python train.py --d_model=448 --n_head=7 --d_mlp=1792 --positions="rope" --parallel_block=true --init="normal" --beta2=0.99 --doc_mask=true --dataset="wikipedia_en"
Each number is 500 + 40 x the weight over its row's rms, rounded and kept within 0 to 999. Layers, rows and columns count from 0. Numbers have three digits each. The size before them is the row's rms in percent of the matrix's.

# layer 9 attention query, 448x448, rms 0.092, rows 74-127, columns 256-319
093:461548505487417547512444436480482499458486527464462522475548563549503474511557515548541537520468531485457547511422547445508543483550566555571474459454469528542509583555487526442523544472475520
196:458508569429459553490430506446462540545479505440500590487556527461465525493461494531479473506536521507448493532516550502502502488437533474549449519514437475530472488522497485549559426526536524
093:490437457525497463466539521453534515562557519456561463547430454512478522499445430504535571471461498511525516536504496562553508496446452561482462509540483509584415456417531563484472483539436509
095:452484548486582540446511540463524511500513530478480515538450497552512537467497490535512545502467517470507514512546453504473562435451511528481550495519480451507490436452510550522556408470463487
096:485579518542494443531530472497462532561501568519491547505470427530524503495528508546476572512496514554501579533594426500460498545494514558457510513489486478566438553444552507445537540472445472
091:446471485561506464463458499581534451567588512455507515509542522478492546503520489449518418500502534468568520486469539518529560429501476434475441388542506521472530497564512528458538497511554537
093:533550555466501490485507514541473539487391553507507506516494471498620492501503508485476517521456566511530495511523487489504475480447515528453428483447510504509460466423467484488489462442528525
089:529535488583436471499504495518491500488465519510457504495542456481483486443514550557425441493458526478490476465480586491499555555501477470520533465491479510495542581485526468505421541535473460
092:561508522475536551496483529545568481513539507510536529443456524502537483470480565510448442531493552531497445577474561477501449475473435519462481510489511558561507407427433537524452493520532527
091:524446508447529521457510500511560523431447495476527550515492472429498489530501518477516499515507513531486473523557441515488503512512540511559468480476446458421572497475487533509476470408539468
094:465485490449553512442462443521514428526493480488453565464493539500525461509564447526546502495514462508466542497505500482547465452526469501513491568499510466486517449483465534475523529509478433
097:512524551464441541534461575423480497460476556476512499525514595510444528510466560518408475459528465491415543490477523512549513466478513574468507502435448426529499493528505523463495506490550512
103:483500472461446516510475493461486469506596463426532470467476527518482506546525530499519477574538419511527530485467559488508464415465485480529430440497552528522446510529409527525517514546518571
091:442453515507544522506487503527553457495487505498538464460514480543518545455462477485571512480478544557582524525460521525505571493458531537530533515469476478450514439531565557495530453506448432
109:526490512583518575473481550497503504473520536522505529428552529512521542502460510594411512436508459538555546573413518491519515532508543567506465500503500502474509495444523467481487497456553513
092:519465421555475580545544486462533444508551476438428549508513519493491583543499505518578533478470517466528495482586441416508482535472452430508485422541464462606558572412425443534509559474524500
103:436481532502532580452445461482480531526473505533554373482511489557519529468494519558449450492494525478521443508527487438516438495454491557471504537469563514579506448463479513473460541574482446
094:556510433506458472524447522494480443502467468486449483472516473561446463461605517525458441508532541432575568572481535566565542470471480457544431500520575507506555564468508466442533497466495566
090:538470531560518563507499513479534543563578533518421506535536496463516509426451452521515507556511544473497544544440511497496488532484499523491507476535480551517500533478429561500471537555483437
096:524469554512540523516514520462501493540470489577413503482492516484546531511446486479534472519542504534535477594494521529467488508461512563516493453544448557545466503434498532521460463518499496
088:471537591497511474465512500529539556464479492494502521486514437492507503475496480552497558484489454481502578555489606526500544533568584517450529494417459457457456529507531442460465493530507486
095:494475472462541585500508467541546454529548460536535532504510523428533464474542554502548497551475528526529557506521521521484485436490527465502462520514468440517489456511472511430499490480523492
093:406479468402624464486507447440504441511404474514511508516498499493496437543528503516525530566487525513498411465573540481446472508540490489533537509458504589486465467543468548563467502508409443
178:505493544490459474433562468489480471513566418457487537519528563482479541459541526518447474448545541530472451497443520528462518507524508473471461487458516517569499479509524472493543473581580481
093:510455508541514584555521532493515498545468504463492483535480439521438517482509399454550567446532515464520426550492496468488482507506457497549419513498469509517546469487468461514512529521534550
094:527496495477503496561521450553540538449384496584447503520518489445562577447591503483511470516500477511535461517470531478507517557431532483563492549488520502445493488410498503462499545489566402
164:499507468503524458474497472461527474610582433509487448501465525499454490450524477492461505480573494568463547466472498539531494478531553527411453509475561473538535529539484575411524518564501413
095:581530491542487503462464519492476517505466588456481546529510559421492517511531495472516483492455451505511474447445477536521474480511524421493502454523525496545555451459509591573477523447517548
095:462490491526489537549429438492556476487528572457563477497462502537506549457513457447508507484511489503496574517546454542508562507510472471505496571571515528509509517556504509466480513484546452
096:437498495500598510533463422451562542514486466511546375471492462526519491480527460461508474473461494488483505533476523582500493496485470525501519510485489527480459474521457550588499519533535467
092:450531474551516495445454490486489530417489562491560483562486494599483418529588513519441440502467497395452474405546455520534475529498476432519442446519506451427527474517565488518583517431522541
096:423445552525562524390425470490538515474460484479512464500523443486465493501425413469524534518434426500484479507530517561442492542481533462525546467503456460462497490554563482469487436541502477
095:532473494468561481449581512517533498446481480532491539511497526546520501559545506518557492485501536494491441448502523439529527505448484588504501563512467582492552413516496500510479446482505508
090:460436522515519506530466483481424437486484482481500512508576461504526516549465493476534519543539510505524478462492456508527447494495470461521464543493565504529617428505530517503414559508435454
093:487488445521511468478531493526468457442535473498516469498504553563501476483574510471516503505532498527570546447568522487459486455633580476517455482476523508412456517589484488570526532508480507
091:443527500480420493485590450534546534521538459490459535424570409499536509532394483564469555534559444548522560566428448484519459456534501556482472561474522504531490490493492507534534472505538499
094:563452460428528439497579510433513482473465456499502509459453489481457465554548525451556478531535454538501423457547464466493440434537456492507539549516529481588488541433443502531509475437481517
092:519492465499524504561528481517489501425458533463504508528490531557531493549505474445497520566535447509499494439504510512474470519497485500560415528497531483470485453495424503568542509465519526
169:472517558452511570478481506443461541539405467533473579516550478506460527459440515536461547558534508514507494537512496479459492491444496556553499586500449497495521523415541465513542463528540516
100:505563529486466506536485516471435559385508514457539475499496533540478506536436472512433543541522470513498541567447553548473460511564576511488475517464502515540439544534532421540510498545491556
094:503543536456490519487518450526472521502532430541494543480550464510507483443576492532476432446496544448495543464469478447525502529497509476479569468456559461454573545535481516390497531451434459
094:501450499510521485483463566499508462631530456548477561467494503433507503481452529494549516447535588541530431508438511545576537485508450500480580423549506516498587516498453485449519520449523462
094:474535486544536533486465519428552519522487474522559545544603561500492527469550556550465482419435468504529535449486502515476550475489534489447563450445564447466468514516443501516538532467485459
095:577574542536486501553506528396496422499548525511506537534528493439468531486511625500578476499492518502481514530476481527430519478552493502516498466493517489537534505415479521528549490508513497
093:455504501452503499489486541497524476587562505540510566477453499539498435460394518447541517499554475522456488482500470519512444498552428493529475533518538477521477484484449534488458512505453413
162:459527587441477570525459510483485543530397493558487572537542447465479513460458519541461539558513515508516510562504511496482500475432517535523499591540469433489507503441562484517534471506535523
093:496459461524537482482479595502536464547559482533483561413480542488529469465426521452566476484583536533528557538580556491563546427551462597470504521517467489473473496513444510498475489512456515
153:501481546436451555492481579459521553528545489450532601490559580441475527495506553513468472469502504527454483569485572481487478530461517485512478502486401489536429485529538490520565474545578550
093:523459521548445443495531455476469517478496488488465461446465411539472484570470502442517489533518466435515479388573429440539452562505496556514460519488563445449489447512505464484504529476571520
114:508466544507421484588492482608469512440549570491496524525510523487593440507525510490588457406494520470498492511485553486455555564568544436453528492517480491442479495600588422525512516471551523
096:480522498516610494511510471500553556602474538509469525491498478480518528518498478499496491450485600571525542565521450499467513493483520638458465549444413520435516449506441466468486450523498468
090:491498536427501459444552512519479569489538496491490455478468498550516510486508502492465535441511487493518536545465611532487576451545552551455453473452487504388390443616534436514543455505538508
152:437507473505478521534505520572496497520473493515538468543485455506568446536486524446536501531524496522513518422513512508522485403549465489468507558566484481481520579548520504489464564448473547
093:517491485524529550514554585522493484454490470476548526483436486520502575537476582509495510497423492453502404517476526475497452514437483477440557417520523487510523535449532531535550430486477499
# layer 9 attention key, 448x448, rms 0.0864, rows 74-127, columns 256-319
097:533500495524433545488552473531466375485472435529593488510500490509479440510469453516506417500468540433563482547566489552462490533572418471537478525539567572444518457392542445530464542522541470
140:596461499395481534421469520535451599427504420469472494526519520489487480421609454560474518489488516502500548426451532570457501427503485474480516425555517427505488469558590455545538485491477476
107:525479540399557433426560441534517556504532514488466509488473503541470513514458458480552505513472517525464470495550456515438497493513514522494462557517483551472442440611418465548482404548517553
107:578460484515500571421525490530468527443529501491464485513497488534505545516525466492536513543466463477474471457534511557438529537522493440539466446454480538458425489611415486597528425517531537
098:501545411438444508543480443533526463536507526504565471421523534522509511545447539432520479457438550533489482508540533434534504477470456415514491451466544526547471460551479490513496442491515543
098:581512510462519545477555497473529490525491515495497511476453534441465485517546455550495522569465546461523529554529500492466468539435484521449493493548501560478481513460496507475475419514603503
097:501470514463455544457507498520525555480558465533516524420509427435489530498541525446517533563498416465463501466478531487558496457519450458492452439440412482487490435484452518467460521549515464
094:532557522495423466643477491483458490519485514512488501477458554495444508510478535530492517439514575518545522498484513452479529465540487562456479443557584474549513473457489475431488486525535547
098:473524539472595461455536524529493518504550449563445507555465541509454550473425498496456538487438593576503521483505473552541563470476517493550515520522475435490477509484498531506442457528496459
103:513532443650505470450481511496500487479514504467497505494470555504519550471552543494463527521515462443483581457574418561506514571469457507500469487440503499419502591556546512498544492549484438
109:493510443566482546468489506531529531462546487539506464465466518494507504489510521538526478444494444533500499482431561480489490538491448523503508485511449437571465437427563528478474597499507509
094:507579369459503518534522518579450465463530501428502438550476505505448493490542508440470484527544473443532506410512517537456478491523505518471481473488513532446501489527446485513628480451554428
106:461496591456468481516594539545493519490520491501521481468482476389495461511501478534511485568484535469512510512434460452510479570548499539557485585496511533482449433457445456488435551523551476
095:515481521452557451491536445479555549493501493512530531524552562518517472461573491487537445544522492454517477493501543495502481475529475524476518527504496538504431429463496552537482488569547501
111:498493492502517449497535466542510368436542534497504547503563504478503490535472519521564543565479507485545562561562542389529531533419559525501490508496503569532479475441454496463513469494482477
098:497511466520480470562467492476503445552512489507462451416461524447530519516388519510458503562544567500481559554497538417557483471519468501447486512433589483600543440474488496474519548468575516
109:485497506461509439500506436516533520495589458533500544501512525522432502518431453427545461471484503451535580490405514458454487520505464512559479541467494537529480459471461527462437526546518479
096:502415535459503559589543456496491489488494490504538545504504480444448465625553593456514485502545521469544553518544471503509597482489519463544464512519502538440567476427518504500401496491528431
096:541498459457520513511542536590547473571519472482498518482510458490462476497437499546567498537491636585488541497460548477509526501441554556440467499488531476485532458499388516482489377510496491
096:494525546459494537463479475524518494517514471469493474522476481461544511619442489502451488471488598560435516483476548512466482493487465510497511494477500445429450523544463513555510414528513475
097:489498465519506503480518499455475484505441450499526501502534515501495464470545527585469540464464532530503479531525493487471583447474495561444466479477538546533409515459504445451541432506499493
103:501552428578541439506549475497493452525557501543546527505574522476487540523535547524500552499506451524564573515442535453567520504490443499430478490492437593490496505496540567487452460503518489
102:444517530502509551517397505457486630509474498507482475497491458493523495452497491471516497487422388531551460473500462527480496495498436476467526467534470457477550522533547537545468580519478457
134:477545501531574508496535467508509486474468555557546487441437502567496564560535485445503524498478509523499412491581482514465509571497525457567497492461451562444485529545373540545480440487522558
095:492439531518491523377472540562550474491478434536495534430532466485497487444511498439458473460534577536538517551525453474552479499467536462498501497460535469488550527521520506526549521511465428
099:541453528552504489521422493515485475491481542471477467515458510483477464514553546492535440480553477452417570459415502601522481571452520554533444494480473451458507488390517531513473529558421491
119:486476502444578522456498486535535605535478472481476501509442504527491507503541456458474461504537530505399462428519518629444510493527509444491453532490440429519492508538478503540499478518481522
103:494476544530494518490561481569505505480574444543590505522478402512489423538552512467563475497527500431508497482489517594597515475468494510507470538467469497481497499531470513423470473507452471
099:600510457520512449492521527489488416471513452499535515509502502525521504524539481473565494501489444503515522518477392504443488540431532431509604463464463512484560544451448529542558461503432480
097:450448568420501442479486505521483490536446524539458582490526477396530540485544505472497506478507528475511443512551459498458445548444478513475550424520571469489474519472472503590444519462551490
097:489492492499498519545485587470421484508456549530507538540471444512496459423516518468509482487445483482475465517521395494452488588460523442469461514535555483557555550530499490593495560480455505
104:553436468507524467447572515454456505486471414486486493580551538565515496532571444518459541512479562459519431482468492551417504470540560495474451466503522492522520510559492539603495446469474528
104:507499466520537493447520490443506495452416571522460423502447590562503468508518488425560500486443510516480443523481535512539547490472492564515592497498461498590454538461471544476429486523534521
097:504483479482519511513489498433466524451544491483422548500504454424497527462563452441549506554521594483491541436431504479512541482469544514490505479513436500499566500469381563559499483459498536
095:460441498550474478571418573434470498504393557480481478516469521484529504448472478560455485497492490534523503500561460455453513532559460505513468495521474513503477510429557489450520608510493489
100:497567475542489532467558433509575531549570493490489453432503505466522522520518462450493525535515538520498549528544524485556522490462520506584502460427440524507506499465467539465437480476490440
098:402544494544498478508533503431538500494487567479475443438551442550564572502472514462503511506510386508485426502525455517576535547520480511540527508489484478480551596524475480489431539499445528
099:437485457518506474562474580521529489548431486483473388499485450559503474384542511459475472458541475516489462535533416479530448550500414524552493530500520434469520557483519494481527523510517472
130:492527529456552443465485485514495569470472537448463517529429530503464513507585525454459529442596527511416476410484538558522514463533522468494508558472443463484501548557513578543498497514541537
096:484517507503426513514466537491444478408524397452460482545550490466537412446477502502509477492445504517577500525557431502462581458514554489610517530522524556427526529486454425468619513461435511
104:567565462502532611532547510405498456442589449466503577568455535445481504498449496461586525514465458520514492511507565427467594505418495467521488528514470506513534561491454529503465497547497506
098:560544537482562540455485523468532548576502509514503523393448554496566548542509485509486496457539579525403456527550528574496468455489507530459528472535449425526488558453559485552429381539478507
098:507467418514535522481519544491561441505459477484498474584480499536587509468529551506430520526489454461467500456522518496468556493374504501470464464470484504503490491520558535514509472478421496
099:471543457457502510585523506462486537525500526543574441517473484520581518505453537516494458494440532475509477519565469543485480487507473480493555476490495513493450509564521417482442444516547588
099:483499411476536494526498556518504521534515475456475507399473496556524557428473461523484408541471451604491483481513463517477427550484474539478547474487498438533495502565491491573530424568490530
147:526487559418504448421485542496452484506435513468491525518481532507519483480510474511508471513495507536478414478509500561496543474479498476495517537501495483515438446510446544535554425506467464
097:519491508443541502460493480533518445512489459432525497488459520486537508463536496518530496455497494539513468436591538479533493500511470424509502470564433482548459462497558493458514489473530527
104:528506446516504466474533519555535509392536440461468455508512461571518531445492478490464425547457515494538530470530537533471405453557601489496548447465491469468477494555508497490526417469454525
095:448503474427505510530473538492538444496497506489524540471515492503427502452526505442599514517551432503493474498454488463564526488470515458430501514464500479543530509484500531456505533533478473
116:500462485462485442475432532484470495526455522500565491516511521496468484539495504528455490433527501508469506536430527477489557426508474519425445519509512504583526487449580460472593526462484521
099:570484473450477526467463447456554552481519492542525531491509562493512519452485528503537496467429513479573512471529544493611548488408523447466546423541450486507437508497572537517544480525528528
098:500450501490610464412492565456515501534421492473515438564497523467485424531517509509465525476497443526491435541571518506462531460528465529486430455490494565506430523435498478492555499554506497
118:484552542493508496488469564490451504551425502539552497510416535422495464491539443490503495537463521477458458503453416518496539560504463520482500469480486489562585491412508477532478496495555464
101:497602566513502579537477490501516547485472551500473498453578513482566531488471485507516536484552494543514519494594564484471451505568476462505526524505533537492466462523512483572486504492552570
# layer 9 attention value, 448x448, rms 0.0679, rows 64-116, columns 256-319
126:551519503519484517522477512490496459461491478509509525477461519482483496520597426469514514510494494510549514459423475487443544465485622487485497462491514500528524497520595515537560530494560523
125:479507524588525474447537471507550489482514507549493498451456516458511506434436506556498449469441508517551524520486519481522460512530518448525504551447513573436490504456446545513447527544485486
118:527510520464581520429460509521497502483515475527464491528457460490478542540455478536549498577482487483521549542520496523418463498522515543499538461528535515501536480494511477532515469515500488
122:475493503460506535489440548534520503433443469427466559535450533459510482481499515540526483514536472543458505498475506505562487525531497449521551410563528548504457485469458498550518456509503542
099:505452487506482606599592460520518478608492549466551529508520506488460414513553526452442535480595541479392456567447459503462467534472459486499431519435495469473473502498417497484529523478530556
111:541488471490516475484470510446490549520431476506499481417430500494498500582485495448496514466465491484573494492561536464491532511486520493501457433463510588567538456515525475509472473464521487
112:501544499526458480555534449519456423530477542484493563526469455416512477491461503474496452494535565549582576595549508497453498582507511485504461475469470470453464512511573560523516515525538506
108:477527501503580503496447498507484514460456497501495465557463480532406564581542571454500531504536479501497504375469513449584562531496527520440455493528521477558505467521468474413501512466523465
122:455525489475520518475539436500535547530500535546446539607476510412450443504485555484502541513542485577494573480495538528496492555477507503446447491504487574500445520548462501498454453521559466
125:506567454443556518523501514526530495565431575504524516522532492564516472543516559515490568508482478543464513502586550553478535504522443485452462430521545502542485478506488544457409463509542477
105:505519535503445550518560477489529484526579531550506562457511506468550536482492519533469489532369494524457508505577553549456508527512457495612497571417509430465450509529395593447479521510453465
116:514538481454446515522477430539415460522534553487482572517481456427465430500511528496547519544408459517488580467475529482482448509532470531494457493474467500511434509541476487514432453540482456
106:541483468521467540487549419440481546541499540536480477457534485496501507520512501441467527502524454545613554494498486413419496482517574579489437545541522460492463433550540469533476519526517536
106:524557478547532497570525491491517475539532512549592537494525504506461418496530576542414550447504466485520506483496517483447540540489414541404476544528536473544541502501532459444507529552535536
114:394530526498472480514491525510522494506444533490552522458500542560510521477531483464544499469495487416455425488518507539492532530510440547488527547524520403457523489451526559497509475482464502
102:529468485492508510521524458529470504511575432490449485540483511580466549419503521510430569472516493533464515505500466484500487462485504566452507503424488477507511515515526526449469525460490488
114:550525481538545470427530519523502547483456509480505483436516492499553537440565516530556551450516461508474426495450491504492538481551525507511541433548491422480534526405456518510489487537487491
099:410470490455494504525461408533499481519567486497487541527475474560430432495404566486496453479611509521439512503456510524542507508516567600442555516462563438494507531494469466473534506612449508
116:514516540511502514494515537451479483493488436495448474459487474631561457490460519573490446447479437575403477450576491493549484497540599530542552468544489444479493463446477482478443490529513528
113:493460453497531485577467404471480553554522547503469491518490510557524553489446525517451526458449485510486452499515499510475455563452502532493448456567493557470483430508482497491470521485505480
127:512536566515554483479542476529485471488528488504499524513449483582466464524486507537493553418508418570471553464525524485479503477497548524423488496472532521532538433461405443504399487505530501
117:558525398461501539513523488481476548498506557526512503487484533533489498523521491514441467472434493511543478484551489514483514499521464453523485477607490579484496469539475482513407519506502557
128:512528534526484451562488510532522490537488534553481436532453464457553556549510553466573487570576491549458496520578477489461528499504531486490477497465465554442471537510451574491528525494469440
115:537530490519510441540518495555465449466430567470584531485459468503460544525560527489451525486510512444484505556493512560436443502575465508438557432515535441494496502437562506499469484510549488
094:461476510521532516458458526481520518510488500482528433466471482576527483530501511486529471435565503492496472512523481498465514472533638519479455459513464426521453450467506486484479535473471552
113:511499508531542523446510493471558500528530524572510514468496436513508477539526499534440579512434488485505544519518555516463573493446515472469461559507439585480558465522501447483455482495515445
114:509525491464472442434536499489565488497476432538517475460519478526514560490397497538521403508518540517508503554546450494521492470518513467521535545475512502566565519450528458496475530531514493
119:535519508498594499512499515518548500497476422472438486511534488546497598481484478438489639468535485468471485501556480521409486437494519543451494470527524530545502498491491493506530498505500500
110:542510467483552510477526499551498488587490564513411496511510501425499460522535485494440540500455506504487514494466523504446453514536424456532498487468467459493482492451493466501443496486499478
113:456451538505497464562495453501439478553497438494523534543470472444457502415444549477552428400602438519501475583446511474570442505566487563535511473483543409535490490477580493487604519535480545
117:472467539485494532530494509512515486544586470494447529512511511421430454402469510492555504542484508493520581535500505497464503539479440511429487537472528426506503481521510528535549502485498463
121:516541542510596501407548507466505560466495510460495473552500481543429524520522396563479604472545479489535528494460492535514532500484465495457494498603491581493597490455504465500467478479530514
130:537489471531473520558516489511534447560499485502495532525503487356528473477515464522457495547486543463503533562430449513509409465499524412526471493538469531467447522517550483522510462482496469
102:500511489494564488527522504458530624515434487511530484558437464440510577568541430519460607531461474467540548515461554500426545460513446476499501540474486634470564502524478500518448453510513434
108:494573478482478482520548504556526509485462451478556544501486520431514509477507509520431491439562509500520495520489469508448431486541427474464497540434490465555491483450536460481522553569544538
106:448492470431575431509472542498602470491457545541495505476475496454501494509468473495521512492450504501503456504470560517541487482505567548422476520548529496460521528441464522522429505456462478
104:541482538487554531495532501422604508423525490535411478461563529585570524473544477543547509510410463510471467419479511494578490479412566516536520512562476501493520455490383542480506527500478482
122:497529534575490476578522499533463492535461554536544499545485471428478462547560517512494532551566510541481464471423492551530572510466513545461508531472472410547529520534567547390453531478527441
130:536539484466496526517440489527463471514552504457397489558477473458491477505539450549481552538468492558516548544480519445453509516428495499494483399544507596471509453538514494577500490466504499
108:518454463515363504507556533512426367484530492447400510479455444592525553503450425496440489508500548516461549589527474573398449474506496549475526534511485513417530506532465489544432467475548500
112:463464558556527472444552506485551493476552478552480480460496514608563494527483562476497474482524529516515492483494491510587500492508564416447499556503471415466488529461415493449504532431443517
098:537514555543473495562516451504473448519601484479448490468520535572485547414507517531499450472534503508474510536471441501464449482517566518512567522494556414463482540562492498517479538476456521
111:543485499408520456470512554475482519441444472502483459472570493552488560502533488472510553485497456451525486558503512467455489475552526595465533456442517549462529520499571447524558589528526455
121:574488483468529508537481450522460494533593489495405475522457471611484517551483432504506570501544495561434505505550489473446492451460548541479504482514515532516492462481460464504518482475497532
105:528433492555547488468497496454604468502509542501451524531519575431505547449523458516506512618493544485535515460434441517500484514488448430511503526590494537478477578509501480495551519494490477
137:552489492554538526470461529461464501462525497496478513470485554515469493460516529529526485525497470524539500407418526470598558510440537543502537535496467463505545473492538569469565488496507476
107:535514451413566499487509522451507582459400511475485486554516535450510543450566517529577480540493444492527475470535507467495487509515449470539489399623434475517524451453590481516521506514518478
125:484492448453488482517476503518443463518444486435529480473532467520596614529448559460548510513529470442419510511612504530479491511558459525512550432518510432538437524533471505506496483442448470
108:456465506484459560517482491501435525515538519463526513528447464481429382547524473512492518505536498465484534471408552468620555501478541500508483545438512428476470546526472511444590439506496506
114:481488489534549485551499450495503534500566507450510501490478515425510490524526458467493578547501434513460570482497549513433516532439443504499395530463474570501516519613502555512569493442477471
127:502502529529595523434502449458577480523532516518406490578479488494464506502458515546483529512524458573488552486523535498502494505447535565495482495507492522431487499481473520502515514526501453
116:499451531504542503453535518520571489469458537530503443489471528559528402503484504523546533498580493474494434481471473553635597476512519489471529566515501522535525531428391511439551511515509489
118:479474478513481495462485473493551558509473514490464530536469474489515393535449436514554458524525487568506486496522470478535563506459521469518485535532494606542525448540450542509528450507532504
# layer 9 attention output (transposed), 448x448, rms 0.0983, rows 64-116, columns 256-319
126:448491496450509497550483518507535519459528445506490528570501473540480511477589486482441471505513499559482434513495517558517504583449617541485485524452500518512458482455516500488454489501470508
125:575499533546489479575470483538531476533466558504500522537538491563428521518509509486472511493494489431467512507457471552475529470466417535471503526520481440490553461462541488480592524464523561
116:458513549501558524536487535447457484470518507522489498492492510488456547488590481483531483556468509555512481490547462533477424503495487434563563508506480484519495442496487460512518508598480517
114:534501518508510545539507521524438471524533479442473467505524554540444503486624468494500412573537524456450543541526447457431459419539441480557478518516483454519563450518526477426577517566522582
102:542482514505498486530537491517553509527540438454500477470522562523566553486407460575528541445490526503519471516486438475486551505503537448517435570491541415519469599529447439550526506521542456
115:468495537500494559528526456484480510486589461548391560534491548577483499519426505401473536487550477528532533466587459504474410521462484460474508526488482530533426469494499506487541475516571524
111:485497581495466466454521514470548501473519528493478482475478444475493595520478459483515523536529511504525520584493471500500490548544528471513502505534549446484477539446541457569449478532519434
114:483479431474514554549480485508454476515625503530409565528509516593521415480509500499457501593500499515518526485539454464470421487477464525505518473459520532497444520560448532456575472537521493
120:453469518509540419558518471445487493481385533484476499520520488474455584470587483478522535474435537423520514559475501492417462597580458558532574524534475438514548508453468480452561486508546553
125:467504504514494561530487443500469523517431523511464490441518487387567511506445506512538578514519395519515592495519462484568474564492562425533502567559477529509514458454437529497429471496562454
110:556545530520510501470507563510506506517466470489578522474513463460503548513400496494519463469460494479508446520482498564556585594494497484506497488435464432496561501463462461536480494498509493
118:501465477529505498557506507538542503491479498488410489505509444511441549529498430505531523470522487475566580493476478486508552528560453510505486584549449329541544532505535463525548547497509450
108:495488543503508470492500464487559565514490508548519541532448456481458625478462541446472532525513480501570513480471529514544483602457542531513459519502501466515510497449491499533482518554571509
111:553503524469515429582514482507523528538528493510479510454506478534535518514561532522469510543493479507498495538442480446469532570502566577496457541510501432496507573490472552510500438548511547
114:520538482467485590500507536509462534469592493497522486470463537493517438492458541551480421432533497501501455493465477485511517428491458479489461480477515526452459521542518522481461552473531519
106:479446456493466463537510470486544507474496492532459494512511523559541449518500487552488520544540546477519492509487489473568567532519441591455500489460466324538508497622502553460599552500497573
116:462494486481461529575547474542470472508444541553431448495529515487513563491508583475520447554515519465488454537477527513503494449499554528545433456462540663494529460490571424502450499469494514
104:431510419465487500436510457501485488493514516493465504459501486544550497464460506570507512607478499470441546513530511515494504466534482502494505451460497446478519563551459497484527519503501516
114:588468495480432458542480444547526535547429450519512470522534521457448495498545501462516503575538480492423622521448504551514463504492492488567439509535476474509531446477486522469525540458519553
115:458450471531446467409498454535505462504483527545484531492542501423521475547435474533534664501472512502550513449516415475510484637484495502499515455472499485479548541475425527522485515524529545
125:524508460532479447575533482480513497540493525567416550562511501546504455470544487478525494648525493475480589492435458488492482459471473487536508543502510422459509443566537520479607512512480557
115:567461567513514521471532506506492538505470508500501499492497495444436555500442492511528582449566444528553559543488457568456482573440528460549471519478489549434549449435469532481418523497582464
128:435507494558451570452514486526482475510510532499523521488497496487508503483426467487475487496476466480491524521547523487533532493543457519483545478450506632512482467452484451460467473467478494
117:459573464461459497588498483487476563484512489544509482525531488485497555509567496520480524505497502467491483515540533511530497507429571467524478517484509488532480453503505467536496496565521528
098:432545513486483543444524446475467549474514508556531496550496493506498466454445487443509562568496457450475522530580491571479487514487561456519476504477496487411495452553555471480537583520499480
116:410513506494510464549483466525545513451440513558455491535493508475504490516484516413502496467455479606472482475540512555512445537470550474512573510546495502517435484495473552540443544449446468
114:507481514478498515445499510485501489510514506534488506527497469518492553556424548471469494540549507499502514459504530489492497455501479457445484430552527564505486481499558490511403554428483477
120:467510483515454517482534462496475519527491513569491473505490523474530439431598484460550527563440517430461543447526525479514448461498572481516523524486547490485483445486562494469551529492447519
114:550533482527494539581499573510493496483472478488536483488491473509467470538586374527567479480508489496503524508446511479511565451517512453542515582494484451514526444456496470493520515581462470
116:584513480506434481466466488529477487526548506496433538426477506607567530452538508568483476515521498478489543531483508491491521431538441507488416486517489481543480624544544515505551441522503475
118:486506512517530503471500495444464490523510510482453512487486511535488530503590488565518465510452520483493487485505532454498535411588455477511532549570540384555468489485533527496503519479459512
116:524500500432617414493489488451517463481504522593435487548501523518490504517547564491505478485492540595511503472435437501455424575473520497551497467514514543464479442468474557527466481538478465
124:511466506529519492495483479541595519415366501454518445462506460490494595450487453508507487361480532486486498507494513538537572513535517534467512517531475494561506448465462477479497500502459454
102:453469521581491527582486522489498467479482540516458556534521490552519500544470462401495525473477484522558501427514465447529449545473512511476546519596495523492428437515522542539581517526456525
111:536510551497524466520504542550504512499433522438450512506536421542546576501530538508434494535506517418538530592481457489455548450508476541454505462423475455501511503460589468471500461514547543
114:419546470470554600424512443511471496463535517527394486523547465510542495550397493508493527538499461524480516508533482544503472502520488469486523441448521576452472538503561440500513513528470431
105:548432453496507474436485448521498498569422414518468528558533543535492423533536558544502509432507468422509521483471543520513451470511448479509537459540444521523507497455490502437502537457462490
119:499430447539493436610504499490512532498479497453516476444523473443537490500533505542520503496463465489527484520461484456606539614535533620440533510543502542562482546535466516498437441407484445
126:503538534467584431486498498478533466455460443520505456522481519495467502455633443460546449600455541581435483546485463509485482520533531519547534514491488478512478429496487505465539476582453539
112:489491561517446473444540520478539597498532510466528481511522492432485459553555492476518482494463481485528512496503484503553539550528449528541577485540517377519553440447556499535529535503484500
115:475533468456503500416493501514513498510463524500570489514491562503507489483458587556488482478497526509446446506509532556502506483442521480503490383365483554494521486539479468493443498544453494
106:552499469482443395398500469492526501521490489526537501451479484541537487476471545541482499531526487471523541518472545513512567444475465543443475451486515397536528508565532480527501506511499500
112:470540487506425507469509520543537518519479514555422492519499466516514442537584524463441491530523524512485496506472548500472485496505549488477540437499531547488433499525585491486504490508476512
123:447486440519521509396542489531458500477512469563493485483485523455543492525505464515535526539495486534448532472577505470513514533506530437516509509480491465524511514542517488493487509488458465
108:576460495512578474445476513488512491477414521434620455491509507523449510521555508557489507429486529490491448499474515481452544496509508534435482453577508506469540461451523458496454535488419496
135:511415460475498457548461513489476520467540464502487496534539520561472484546574538488501509519541508530484481520494503508487513591503533571476506489518487536513461556502493516470489460409448495
111:589469442509510536495472487508448508431451472530475500518472532541485574494615486495518501435547527434484546484500529476431509467517490433528483528570479644498509477409484459445486456479531511
124:505531506539448587494540515438429527526585492505542565448499506448495469510440453527542555481464443461539545432550549481524458439472455430516475532490477576533495504491472495523511524518530424
111:431514480419641522544469562484479499448564516472467479465501516521511474506489493544529510527457488592470470519550474456481509549497568478545467566427489456524448552533461520531560486522484434
114:415475522482537552540570487465533498440549548528446534468471507490507509506485448492500498465487485508576409460510480492556560581568500551495540541437489497498517650486527513527565500489470474
128:517510504466507385486447521462451488504470487548528506504525532504497461460642516497549524622435493456437534538489556477520485570543484491526548478488507433464521485479455485443559505512418528
116:493435428484484553435530541499456455476527515484522442468512518461543424546498541616489478490486557535444466506489488466514509549561521530546454450493531606485489487512560505455424485444411434
123:492448469471543556525474464511516421443495508461483465507509462468462567530457446504539450461523488558484511507523505523530482517578431478511493519555475506476471493484521539453460560437524499